Weights of a small transformer language model: vocabulary 30509, tied embeddings.
Each number is 128 + 32 x the weight over its row's rms, rounded and kept within 0 to 255. Layers, rows and columns count from 0. The size above them is the row's rms in percent of the matrix's.

# layer 7 MLP up, 1536x384, rms 0.056, rows 1415-1478, columns 48-95
size [ 91  98 100 103 104 106  92  90 102 107  98  88 112 105  97  97  98 105  95  96  98  93 115 100  92  97  93  96  93  93 100 106  97  95  96 101  94  86  87 112 100  95 114  96  94 101 100 105  89  96  91  99  99  96 106  99 106 106  90 114 105  96 101  96]
[[ 86 121 168 103 119 116 153 151 194 112 119 174 117 128  66 122 180 138 180 186  98 110  90 103 180 164 121 149 105 109 141 203  99 142 162 118 138 144 123 136 121 181  80  91 154 120 163 192]
 [121 145  75 114 127 108 137 144 153 115 109 137 121  96 131  95  85 138 107 127 150  72 160 119 126 139 166 192 156 200 122 145 133  75 121 135 128  68  90 112 145 127  85 138 136 124  94 149]
 [147  83 137 119  61 116  72 158  82  93  81 124  31 103 175 153 109 155 174 127 106 124 120 131 156 154 121  96 140 128 130 143 129 131 123 123 159 113 158 153 140 130 160 148 126  94 110 154]
 [167  46  75 104 173 168 137  80  91 120 129  78 130 151 132  80 170  99 113 183  77 154 116 180 123 134 140 105 134 138 178 128  89 131 104 147  98 120 116  68 105 107 129  52 120  83 110 116]
 [122 137 123  61 190  87 121 131 140 146 118 104 133 188 145 161 144  87  95 129 112 142 150  55 113 118 123 114 179 166 146  98 180 141  88 149  87 132 120 122 103 200  57  89 134  73 105 104]
 [160  84 154 135 118 150  81 180 129 120  78  56 116 132 144 120 100  91 195 109  97 101 146 100 124  98 152 129 143 140  71 152 128 148 145 119 101 193 152  82 135  71 122 125 139  49 113 161]
 [135 115  78 127 153  93 121 165 155 144 188 204  75 105  93 139  80 142 199 133 112 118 137 127  87 189 115 116 156 125  54  86 153 142  97 148 139 125 174  81 121  84 115  89 119 142 151 101]
 [ 95  63 118 105  84 125 165 235 108 123 116 122 151  72 136 162  95 151 178 138 134  92 116 109 126 170 142 118 157 131  43 159 108 131  84 188 152 100 139  97 132 105 187 117 119  87 228 107]
 [125 119  91 125 120 148 104 105 131 111 139 127  84 127  99 115 104 132 158 137 172 148 117 235 133 164 138 114 128 124 146 152 120 150  67 108 147 177 125 116  82 112 114 182 159 112 172 171]
 [103  84 100  89 141 106 119 183 202 147 155 134 119 179 131  87 166 131 200 206 153 115 140 168 119 105 145 160 156 135 114 112 131 122  92 174  97 143 125 145  47 133 124 115 132  55 131 114]
 [131  74 118 100 168 130  84 104 151 166 148 135 149 144  94  83 135  80 186 134 148 153 172 156 132 100 103 169 101 123 154 214 154 110 162  93 109 167 157 135 114 119  99 104 111 128 114 115]
 [ 64 133 199 136  90  87 138 176 125 155 143  80 105  63 102 172 196 170 128 110 159 146 112 116 182 128 154 114 138 179 115 127 138  82 156 151 163 120  91 141 135 176 189 128 126 152 107  94]
 [117  61 119 120  81 166  95 153  87 110 176  80 134 176  77 146  65 107 125 107  83 185  86 180 152 114 199 102 144 151  91  83 106 146 132 148  93 193 168  88 142 137 146  64 166  78 138 106]
 [134  61 166 113 158 155 116 115  97 118 155 145 172 141 145  90  98 132 129 135 145 154 171 135  99 117 192 179  92 148 112 157 147 182  99 108  91 164 135 112 109 113 126 161 143 107 120 129]
 [102 105 101 108 170 128 108  89 162 134 140 129  95 134  95 102 110 125  97  98 161  34  84 107 160 118 138 184 144  91 153 148 106  85 149 199 136 103 134 125 158 156  81 119 123 169 163 213]
 [217  70 152 136  83 163  85 143 108 168 114 125 155 116 144 160 156 174 177  99 135 167 110  93 170 188 129 154 137 121  84 171 125 147 156 132 127 133 152 145  31 108 152 154 152 165 108 156]
 [ 75  81  98 148 136 109  67 117  84 112 146 105 148 198 114 186  85 157 106 174 141  69 143 128 177 133 190 156 153 107 106 107 150  77  82 184 200  98 171 134 131 133 116 140 141 131 145  86]
 [144 108  72 129 127 103 107 102 152 123 144 144 184 178 169 187 115 148 162 132 165 134 134 139 142 117 101 162  66  96  93 105 126 157 138 167 123 201 124 106  65 132 138 124 155 102  80 136]
 [131 145 100 173 117 118 155  84 140 126  75 114 137 121 113  79 138 121 160 156 150 114  94 158 176 132  85 124  81 135 178  95 174  87  73 117 122  82 104 133 132 101 121  78 174 115 194 165]
 [150  82 114  82  70 109  55 151 173 137 184 129 160 149 149 110 153 120 201 128 122 157 118 113 165 135  83 123 190 106 150 126 125 187 133 140 106 176  64 125  62 110 125 133 147 151 137 149]
 [100 161  95  91 127  92 146  73 177 138  96 188  89 147 148 113 114 216 112 125 104 174 127 139  92 158 116 184 145 100 123  83 144 102  91 148 161 166 128 126 111 168  26  59 180 135 125 151]
 [136 108  68 152 172 135 168  88 161 153 176  88 127 209 140  87 119  73 145 162 135  88  97 112 159 187 123 171 108 114 144 150 135 154 121  85 144 121 137 144 117 132  98 113 132 143  52 120]
 [147 128 162  77  90 111 150 102 139 146  73 137  55  84 194 122 163 136 174 102 104 155  81 125 171 152 136 162 140 148 143 141 125 146  77 154  92  82  84 119 121 120 152 141 131 108 145 152]
 [105 147 137 111  95 184 121  94 235 120 104 196 123 132 151 101 102 113 108 106 115 131 170  56 109 130 119 107 139 172 132 128  92 147  98 134 113 115 131 128 126 132 164  93 147 135 114 169]
 [138  77 130 119  56 141 154 107 100 151  84 129 161  87 224  78 124 136 108  90 122 160 146 104 148 112 201 133  89 134 153 116  97 130 147  86 169 106 154 129 118 115 113 113 138 202 125 163]
 [135 122 153 120 104  99 130 143 133  91 131 159 166  87 152 180 117  96 147 180 134 173 130 158 140  93 103 138 114 107  99  89 123 110  79 127 156 143 118  97  60 107  85 167 126 128 137 125]
 [ 75 108 138 122  88 117  81 128 143  96 142 176 133 101  93 125 123 147  63 173 138 117 137  96  99 108 116 163 151 140  99 148  83 130  52 152 129  79 145 114 118  88  76 135 126 116 144 122]
 [ 89 132 141 123 160  69 122 140 125 104 126 135 123 173 134 189 162 161 101 120  74 194 199 119 156 157 131 139 171 149 130 157 112  75 101 176  89  94 131 190 138 128 117 140 129 105 100 104]
 [103 106 132 145 105 101 136  91 141 123 105 119 157 132 133 137 135  99 114 120 105 149 116 150 162 163 148 132 186 149 166 167 105 101  66 125 164 142  98 126 137 108  54  85  98 101 119 104]
 [100 147 142  75  70 120 124 119 191  90 151  93 152 149 208 118  84 112 147  90 123  74  85 120 155 111 135 194 142  90 116 150 146 206  78 135  99 130 137  99 144 186 161 129 173  87 128 186]
 [150 108 172 124 135 133 156 219 141 148  70 212 118  97  78  98 105 169 124 172 158 128 137 106 103 127 126 154 150 140  97  71 113 164 141 177  87 111 143 105 116  95  85 156 126 110 140 161]
 [ 87 116 101 130 109 154  72  66 105 155 166  96 113 141 100  67 118 156 173 113 137 100 101 122 160 151 114 148 126  87 156 162 120 130  94 117 121 122 122 145 118 129 103 147 164 135  81 111]
 [ 96  95 131 136 137 152 120 115 122 128 103 160 165 147 154 187 117  51 185 112  94 101  67 141  93 104 165 134 148 121 136 166  89 150 105 120 105 126 131 107 102 123  79 211 176  78 135 154]
 [ 78 140 155  32 138 154 120 141 112 136 126  79 152 110 143 157  85 104 110 132 157 136 146  90 145 143  92 129 120 187 129 153  99  75 137  99  94 136 105 109 145 109  81 137 155 136 125 181]
 [120 124 146  90 110 103 182 149 125 131  99 123 172  64 161  86  94 108 124 171  97 118  54 132  96 195 150 179 136 141 110 102 123 151 177 135  99 154 178 185 157 101 123  94 179 140 121 120]
 [112 109 122 147  95 103 133 140 159 117 139  88 156 130 121  94 152  71 139 191 157 135 120 179  94 163 108 148 165 124 126 144 140 144 119 139 103 218 126 131 151 106  92 119 123  60 163 124]
 [ 29 127  88  85 144  57  82 124 145 130 146 161 115 124 111 111 136 114 143 109 103 144 155 130 120 152 153 147 139 125 180 123 137  91  98 164 110 155  56 127 132 120 125 106 213 109 144 141]
 [122 115 138 119 134 106 128  94 148 102 143  87 102 122 111 125 185 183 172 147 142 146 103 181 138  90  99 122 157 125 178 173 176 166 101 110  99 120 149 219 102 192 171  69 123  78 114 187]
 [ 74 123 127 172 160 150  80  96 121 138 113 118 104 145 153 145 101 173 155 126 138 115 170 125 121 148 125 149 153 112 126  93 105  98 141 160 128 121 137 135 105  77 125 139 146  69  65 123]
 [153  95 147  96  72 106 141  84 191 134 105 141  76 146  82 119 122 118 143 130  96  68 137 117  76 155 140 106 196 156 132 172  89 104 125 151 133 128 140 100 133 126 158  61 109 125 106  95]
 [103 120 157 112 151 146  77 129 135 171 130 152 142 107 141 122  98 147 103 112 105 163  83 166 168 155 160 192 128 115  75 122 127 119  88  93 112 175 129 153  89  43 117 142 161 137  91 127]
 [130  62 130 152 105  93 128 126  73 156 135 146 149 127 115 135 100 101 131 174 148 125 138 108 125 127 174 120 154 120 109 134 141 160 102  99 156 119  69 180 131 110 142 138 175  57  78 113]
 [134  91 158 172 136 147 130 114 158 163 115  74  86 160 141 113  86 121 123 161 104 119  68 111 136 176 159  89 182 106 143 106 151 112 129 110 154 156  36 144 135 149 123 155 164  95 165 103]
 [ 81 146  32 121 125 176  98 183 176 146 102 154 132  62 141  99  79 158 140 126 124 109 108 128 160 109 183 171 110 161 156 157  92 175  89 115 154 129 114 109 148 124  96 128 121  75 146  88]
 [ 55  94 169  82  99 116 194 126 157 105  87  75 187  95 121 122 150 172 120 109 139  87 147 137 155 148 163 135 152 118 133 114  97 110 185  99  42 175 102 145 142 114  95 141 113 134 120 161]
 [155 103 142 127 108 165 106 148 135 160 158 133 144 138 142 146 131  90 168 145 143 121 107 138 125  78 114 143 143 187 104 128  85 140 131  93 101 178 147 137  81 116 111 144 184  92  53 109]
 [137  86 127 106 116  97 120 137 145 166  75 175  93 139 119 110 140 130 185 129 163 169 136  94 149 103  70 154 129 122 119 140  86 133  97  68 181 140 137 111 152 106  81 143 131 121 155 168]
 [198 114 117 132  97 158 177 104 175 127  76 167 158 159  90  71 134  85 144 126 147 137 101 113 146 191 162 143 139 123 155  69 118 177 114 132 130 144 137 103  72  95  70 131 165  89 147 170]
 [ 55  93 110 121 106 120 104 133  85 168 157 112 140 158 188 141 107 121 112 107 137 102 183 105 185 193 173 132 187  98 145 109 172 181  65 132 123 118 165 182 105 177  95  95 119 159 113 121]
 [174 168 164 135 122  74 137  92 124 119 154 116 149 167 130 141  48 133 211 168 110 130 124  72 178 149 186 190 140 146  94 108  74 147 111 131 129 135 172 171 109 119 107  92 149 150 119 117]
 [103 120  86  86 191 129 168  68 126  91 143  92 143 131 115 158 102 139 125 179 113 141 105 164 184 145 231 163 150 103 148  73 117 142 111 114  67 161 171 113 120 143 151 108 112 107  48 107]
 [103 130  99 138 123  79 130 119  97 143  95 137 112 163 132 147 130 122 143 223  94 190  85 131  77 186 187 190 151 124 134 177 185 143 113 116  94 132 135 148 123 121 101  72 128 114  66 110]
 [151 108 203  98  94 139 137 143 169  78 148  84 140 159 119 133 124 139  96 166 146 158 138 153 139 133 147 132  98 177 152 196 142  80 155 112 177 129 138  59 114 159 105 122 148 102  91 110]
 [110 104 134 109  84  98 130  80 136 158 138  97  78  81 120 160 175 105  86 177 159  81  93 142  65 157 136 126 183 123 147 110 150 157 133 105  98 185 168 132 115 140 118 170 113 142 122 166]
 [128  79  80  97 113 136 155 148 145 209 145 140 184 173 128 119 108 107 166 143 148 143 170 187 142 124  95  93 110 130 153 150 129  92  84  91 191 151  36 117 109 142 126 135 148 143 101 186]
 [170 102 131 114 100 126 135 122 144 116 112 144 155 151 139 126 177  88 142 145  75 148 152 138 125 180  91 129 208 159 123 141 145 171 123 140  83 152 164  77  82 151 130 116 170 146 118 140]
 [147 160 119  73  88 124 108 182 114 146 128 181 126 133  88  98 156 116 158 148 159  84 141 117 149 122 133 146 204 121  98  79 127 120  75 122  89 132 105 187 134 166 169 134 142  81 109 107]
 [161 108 132 169  69  79  90 100 132 165 147  90   0 168 160  25 138  95  92 128 127 156 165 146 153 142 163 110  97 158 170 160 123 135 150 143 111 121 197 149 150 120 104 114 120  90 101 136]
 [ 87  76 158  46 125 118 103 154 100 124 102 138 127 135 128 162 106 147 148  91 115 144 100 180 129 108 136 153 131 102  79 125 158 143 136  82 183 198 143  74  85 118  66 136 138  93 157 109]
 [ 92  85 164  71 112 114  94 152 136 197  93 110 132 103 142 145 147 115 131 142 118 140 112 133 152 146 134 159 179  80 217 103 140 105  80 133  85 158 152 145 155  94 106 133 163 137 192  93]
 [120 133 108  50 187  76 160 150 132 111 121 155 103 156 120 117  70 176  90 165 108 123  97  86 110 140  98 135 142  59 159 150 142 117  86 117  77 152 165  74 150 179 111 126  92 156 129 160]
 [170  84 119  95 133 140 114  79 146 141  73 158 131 187 127 147 138 182 123 162  92  81 162  78 217 137  69 127 113 107  84 139 140 128  90  86 142 218 143 118 132 106 134 132 184  80  97  86]
 [157 114 155 101 186 127 123 101 123 124  54 133 114 133 170 106 123 120 188 120  75 139 175 192  75 128 141 121 119 149 123 155  83 127  88  64 132 179 124 120 119 166 143  83 137 127 114 153]
 [127 119  93 105  89 153  89 102 118 137  89 180 159  52 133 106 122 112 156 100 129 142 163 186 159 110 138 155 104 102 119 125 171  58  98 124 160 162  99 108 146 126 138  77  96 155 208 178]]